Each number is 200 + 40 x the weight over the matrix's rms, rounded and kept within 0 to 999. Layers, rows and columns count from 0.

# layer 6 MLP gate, 320x128, rms 0.22, rows 59-67, columns 0-127
237,181,247,238,304,278,255,180,241,176,172,182,168,176,181,148,231,227,161,246,160,136,218,246,129,232,193,212,279,144,155,219,246,130,193,225,222,156,231,206,263,213,275,212,193,147,181,173,214,230,227,129,208,196,250,196,177,237,129,203,245,206,215,165,187,191,198,194,170,130,190,203,224,225,192,216,233,187,260,211,231,213,172,236,221,161,158,255,181,176,183,216,200,170,219,147,189,214,161,227,219,175,199,194,279,234,274,275,195,212,177,113,206,215,139,233,210,327,202,188,200,167,235,234,233,247,192,169
166,203,261,313,186,228,203,267,179,157,259,147,254,142,193,132,255,220,192,205,164,190,223,204,258,230,287,171,156,222,229,162,198,181,179,238,196,208,165,242,235,287,195,157,217,273,163,211,207,215,156,241,239,195,207,248,217,191,170,170,248,199,261,232,262,166,142,170,184,205,267,191,230,219,147,240,133,224,259,233,219,252,169,189,181,210,192,130,165,221,164,259,228,168,153,227,199,139,203,302,138,333,152,228,216,210,225,228,187,182,130,177,200,144,201,163,243,214,206,270,176,238,197,225,172,226,144,282
154,176,204,229,221,217,114,163,182,208,143,169,233,185,170,230,209,148,161,181,220,253,191,130,157,166,216,236,204,204,168,163,228,255,174,160,200,188,178,202,197,218,235,128,202,152,193,153,198,181,242,196,210,115,190,153,135,252,248,125,176,187,203,182,211,203,276,128,220,228,186,151,216,174,173,225,214,241,219,247,197,232,156,158,157,163,174,209,214,167,216,235,191,163,204,211,211,252,248,223,254,258,221,159,296,160,209,232,209,297,171,226,246,172,199,264,142,192,257,227,155,266,181,159,230,213,235,217
251,201,261,205,183,160,201,181,165,224,190,126,156,152,183,203,231,181,207,244,141,198,192,197,264,182,176,172,214,226,127,150,273,203,114,141,185,123,221,238,166,222,222,176,156,156,172,205,153,218,199,216,287,206,203,287,264,211,216,264,241,202,200,182,193,210,183,253,227,119,176,205,233,178,175,175,201,189,216,188,165,207,225,257,178,188,205,202,110,120,187,257,207,147,188,249,189,218,231,234,227,155,252,112,273,192,206,261,178,165,209,224,145,206,195,176,203,198,179,153,219,231,240,201,230,263,270,253
158,244,192,263,245,148,241,136,156,209,156,202,146,222,198,222,214,151,166,144,112,180,200,163,184,213,191,205,177,191,147,224,199,142,220,202,175,186,185,142,128,182,179,150,155,226,130,206,168,192,182,194,226,163,209,198,183,250,230,233,170,251,232,253,227,186,168,263,217,183,199,177,286,198,209,177,174,261,220,257,239,242,232,191,235,246,150,203,244,142,176,200,275,158,156,213,178,174,246,185,244,239,261,186,254,196,232,215,227,225,200,213,267,234,179,253,210,254,169,171,188,253,175,225,211,198,180,190
186,241,210,174,173,154,217,284,259,182,203,171,266,243,138,200,159,307,188,202,249,193,181,208,132,216,216,183,196,233,187,169,189,197,200,168,213,216,246,215,194,258,149,199,202,206,229,152,196,186,213,218,190,156,231,252,259,177,226,226,168,202,162,243,187,218,178,185,148,168,221,206,139,226,183,190,140,252,182,205,205,205,153,238,111,216,152,148,153,205,226,156,205,169,255,155,151,166,267,175,198,234,170,178,235,260,269,197,226,203,189,255,179,220,192,193,219,151,156,206,150,143,181,140,101,197,108,198
169,149,212,206,205,205,222,259,183,138,176,107,252,169,150,247,178,199,232,156,230,231,196,243,167,194,158,229,243,189,286,209,208,267,62,179,182,268,203,218,217,285,274,229,137,197,218,228,215,233,221,163,176,136,126,134,229,174,222,186,189,247,203,257,188,160,199,161,215,231,148,204,135,181,260,229,192,163,202,180,122,215,238,175,128,156,222,221,129,225,257,223,159,233,149,190,184,141,136,248,244,210,192,190,160,192,232,199,181,189,143,148,219,197,228,184,244,191,231,197,211,174,210,196,205,237,199,200
192,247,242,141,171,237,283,246,206,160,202,244,177,209,184,112,197,177,206,207,229,106,225,154,227,189,264,253,246,266,167,207,273,250,219,159,175,264,202,177,162,188,151,219,213,209,172,177,220,173,181,294,249,237,148,240,148,263,136,145,223,192,248,203,243,121,255,153,208,198,261,111,183,160,192,201,157,170,235,161,277,150,143,218,200,208,226,214,226,103,133,228,147,166,207,167,218,120,104,201,250,248,219,194,223,233,155,148,175,243,177,104,236,159,169,241,224,209,116,247,207,162,216,96,197,190,187,279
185,169,189,248,284,114,262,189,263,184,207,211,193,144,186,267,158,124,184,263,266,175,139,170,228,246,258,204,235,139,212,193,168,225,228,195,188,259,250,192,227,266,204,176,194,213,154,241,223,230,166,268,189,250,208,252,149,219,236,140,193,120,232,193,209,225,131,212,198,222,136,233,175,171,233,209,160,215,230,186,189,233,175,218,200,241,168,197,220,243,187,208,248,179,202,114,196,196,251,164,211,207,176,181,183,291,127,92,140,192,248,148,192,234,256,183,191,265,220,251,194,213,188,164,189,195,119,114
# layer 6 MLP up, 320x128, rms 0.225, rows 59-67, columns 0-127
247,215,205,187,168,124,300,142,224,190,172,281,156,218,181,170,218,150,186,232,283,154,174,197,235,190,257,311,211,190,153,192,163,209,208,181,231,176,174,206,204,216,187,174,248,218,251,226,143,154,149,149,245,139,154,262,222,160,158,194,261,200,235,178,232,131,146,163,214,266,157,213,248,147,158,227,150,207,209,175,268,214,181,204,230,224,229,238,185,136,227,110,257,208,221,192,165,200,166,187,242,102,198,216,77,206,149,197,263,199,195,214,205,230,150,254,181,270,108,190,231,118,256,210,190,200,166,164
188,256,267,314,229,213,238,189,271,190,245,142,153,178,136,210,197,221,185,138,184,164,238,245,281,258,217,172,201,169,179,152,256,262,147,92,267,198,250,292,241,167,288,195,178,273,155,204,219,178,176,250,217,240,177,180,150,174,257,172,221,281,178,207,287,137,139,201,173,212,221,233,185,188,86,187,198,190,219,125,262,216,211,132,112,139,277,297,273,165,184,178,219,168,155,267,201,182,307,160,146,231,297,184,226,233,223,130,182,325,163,207,143,228,153,120,213,184,191,215,186,246,246,198,247,185,144,281
261,177,180,158,202,143,284,215,185,185,202,185,126,175,199,182,234,223,233,187,230,188,168,197,214,198,187,128,192,160,121,252,215,273,295,126,224,256,237,198,207,217,196,195,193,174,204,234,210,201,221,243,213,189,186,263,241,121,196,202,109,310,220,160,213,172,183,204,184,176,191,261,171,294,236,156,144,204,176,228,262,198,226,223,174,173,253,212,197,197,244,138,109,183,213,257,215,246,262,164,112,178,226,185,206,229,223,165,240,235,135,175,237,201,214,192,227,186,239,183,192,233,211,171,202,161,218,214
221,213,219,210,283,168,123,151,187,206,241,205,297,207,297,202,174,163,136,144,208,137,201,212,235,160,218,197,226,196,196,221,119,184,177,240,251,248,238,228,172,167,224,147,190,194,130,174,206,273,138,279,194,183,197,186,202,229,147,191,268,130,188,250,213,165,95,170,172,231,186,183,184,206,227,113,208,187,260,156,164,145,245,175,205,191,104,214,207,257,140,214,295,273,189,163,204,222,158,136,223,209,203,181,207,212,166,155,177,285,210,184,218,257,154,151,156,245,232,113,168,195,217,245,150,116,181,170
136,221,227,202,189,251,216,176,192,196,148,272,197,212,201,219,175,178,203,234,210,204,157,172,239,186,197,230,218,162,216,175,170,284,165,181,281,157,145,218,197,183,146,236,157,202,170,140,232,191,243,221,188,105,226,248,257,189,219,120,259,200,190,168,161,246,210,173,208,185,162,145,187,156,251,162,135,134,238,206,219,247,219,114,198,161,210,234,235,177,190,250,155,199,259,156,191,158,159,251,167,142,161,212,214,207,146,182,207,163,142,168,208,263,251,193,202,134,209,128,177,238,250,214,277,236,237,199
184,162,217,233,220,195,224,164,146,154,173,97,128,208,161,205,152,158,185,229,90,212,169,174,220,195,195,251,253,92,227,186,183,197,175,152,201,236,205,182,177,189,254,190,168,198,187,199,200,250,206,154,274,313,216,177,199,191,166,145,253,249,227,156,138,160,170,198,199,210,202,226,205,178,194,177,207,238,174,211,162,220,234,211,182,183,187,198,220,238,201,173,233,204,239,197,181,302,180,109,197,201,192,136,214,179,172,223,213,224,211,154,157,183,175,315,219,238,202,211,261,226,224,250,253,195,210,144
228,161,173,209,147,252,191,180,232,201,147,189,235,235,197,217,150,234,297,142,139,276,171,221,170,184,182,177,192,188,158,180,227,268,189,195,279,180,232,191,102,168,252,211,215,210,184,97,160,246,189,175,251,179,217,181,211,233,219,199,187,226,132,246,227,231,187,250,182,253,247,278,188,175,205,232,255,245,290,209,198,150,161,248,230,165,180,172,174,186,220,232,198,194,153,194,223,166,200,214,175,134,235,129,158,214,175,229,204,183,230,125,185,293,200,188,244,209,131,198,170,228,209,187,163,208,193,180
199,201,119,249,208,217,225,182,178,237,178,205,183,91,166,231,266,111,161,239,187,134,287,171,254,206,181,234,131,167,244,191,194,148,129,148,183,198,249,277,135,240,146,261,197,212,195,232,224,122,152,146,184,276,243,213,201,235,196,145,265,225,222,163,157,177,167,155,212,146,228,220,201,254,218,129,150,246,268,207,189,210,196,151,224,233,182,190,221,131,280,189,227,237,219,204,126,191,253,125,253,164,213,200,214,150,240,185,273,178,216,180,194,213,178,256,217,165,222,186,238,289,120,267,191,206,229,165
205,274,282,219,173,152,154,228,193,226,123,197,219,218,301,205,152,195,265,220,197,172,199,250,234,272,278,225,183,200,245,245,185,242,189,198,205,177,186,307,142,196,81,227,161,171,137,157,272,229,194,182,254,160,185,126,179,229,161,152,169,205,181,247,233,213,166,198,163,192,284,249,292,174,128,184,183,181,135,182,179,177,102,207,174,172,228,192,188,225,272,146,253,255,168,191,199,263,159,235,200,252,220,186,200,215,239,182,173,216,219,179,221,172,200,172,183,207,229,216,158,136,197,222,177,182,203,172
# layer 6 MLP down (transposed), 320x128, rms 0.209, rows 59-66, columns 0-127
194,209,191,236,196,205,230,233,172,229,229,202,175,138,169,204,242,46,125,201,216,230,212,149,215,208,256,254,150,250,153,193,230,156,209,195,196,201,239,216,201,250,229,191,257,215,252,260,155,210,188,194,219,208,254,139,206,231,241,219,125,148,219,215,303,94,199,131,219,185,196,247,208,191,245,197,254,136,242,239,160,201,194,193,207,251,250,164,180,133,147,124,178,255,240,192,216,205,151,194,266,218,247,106,172,228,234,205,202,213,215,227,279,182,272,277,202,113,133,121,203,135,231,224,246,151,192,160
216,141,178,254,203,181,295,228,218,182,147,208,152,216,144,171,196,169,208,206,194,178,192,252,175,211,236,199,202,291,191,226,275,140,161,173,218,200,225,254,247,237,162,191,194,199,210,206,182,267,203,227,249,166,243,246,238,232,211,214,250,146,170,249,242,207,265,156,188,293,261,287,217,171,203,94,189,171,211,228,208,182,292,182,282,203,167,112,191,189,210,174,216,117,164,238,186,180,141,159,215,190,191,223,248,279,181,140,131,207,164,195,183,248,134,208,213,181,212,292,208,160,227,115,164,169,156,156
240,201,215,177,85,211,218,181,185,166,191,182,159,224,192,199,179,184,189,208,172,106,289,167,175,143,182,190,184,197,240,203,168,168,164,183,164,201,163,217,232,165,269,167,201,217,201,159,153,189,141,226,267,197,216,214,293,151,164,150,233,148,249,245,218,219,201,204,119,207,182,203,184,215,232,211,144,193,232,156,201,185,172,205,143,184,158,203,121,160,248,193,184,192,131,178,179,242,213,182,171,211,135,148,201,187,235,198,184,281,220,157,250,279,232,218,199,202,174,222,263,207,175,149,155,211,219,230
219,166,193,103,152,257,217,216,246,194,158,264,183,115,188,167,229,176,219,198,158,195,202,248,145,238,162,149,195,251,200,240,193,243,167,139,94,182,72,153,235,113,196,152,202,219,160,220,264,173,148,225,195,225,199,194,106,248,187,211,209,178,210,176,147,205,215,222,231,245,253,252,163,159,277,210,201,263,245,214,228,174,228,218,215,255,166,180,199,243,176,199,168,195,190,246,172,201,175,164,230,202,151,268,136,84,186,161,205,198,179,147,215,221,157,196,141,200,208,199,234,212,134,255,231,216,245,130
255,156,160,209,218,272,160,181,213,212,251,189,175,177,136,206,173,157,179,186,177,220,219,185,155,115,149,153,240,252,231,143,212,158,137,211,205,167,190,242,217,169,145,126,227,221,184,205,123,215,209,167,148,170,205,173,221,194,217,147,223,166,191,205,168,220,198,202,174,232,171,197,99,120,244,166,250,221,190,173,135,168,179,197,213,150,191,174,250,150,183,195,184,191,148,133,212,211,143,215,154,213,150,302,223,200,231,197,184,195,185,188,207,180,183,184,193,211,191,127,200,203,140,130,185,210,150,182
163,175,139,121,217,225,169,237,126,221,222,240,226,148,273,146,275,165,225,206,231,186,178,159,166,175,232,176,202,234,132,238,165,198,203,189,189,169,253,240,155,230,133,174,183,187,196,186,223,151,181,227,106,171,184,244,262,188,241,266,264,206,203,218,186,261,229,188,232,206,134,196,231,264,243,158,284,199,185,167,157,197,229,249,184,244,212,262,229,187,136,159,228,245,155,251,160,109,212,227,174,184,235,190,215,192,170,219,165,104,276,134,96,217,160,212,194,213,199,118,227,256,264,196,226,217,226,249
165,274,254,212,160,170,189,165,245,245,243,198,178,125,200,182,170,243,237,223,173,170,206,213,269,255,245,218,195,153,287,175,260,209,168,242,148,149,152,224,174,213,194,131,119,314,235,238,263,191,222,198,208,197,227,213,177,287,151,217,283,185,140,216,201,286,189,159,213,235,168,192,208,197,255,186,208,257,158,162,178,208,288,177,206,209,226,211,149,282,226,189,200,221,265,205,234,181,219,204,206,226,186,249,265,193,283,242,184,183,137,183,211,187,228,246,254,144,235,104,223,190,128,150,205,247,265,186
142,134,233,246,147,262,247,290,169,139,235,274,213,181,205,251,112,247,223,228,239,221,210,165,212,256,202,209,211,173,203,215,189,158,124,198,198,199,245,184,262,253,180,203,123,181,265,248,189,236,257,199,262,225,179,169,160,230,240,248,168,250,209,196,204,182,177,118,214,252,241,138,204,203,126,164,227,186,193,278,242,198,214,158,273,172,155,209,134,164,197,162,158,69,178,209,176,234,208,214,172,191,255,198,276,158,229,174,241,201,181,205,216,281,173,186,190,213,184,222,158,192,265,194,152,174,132,233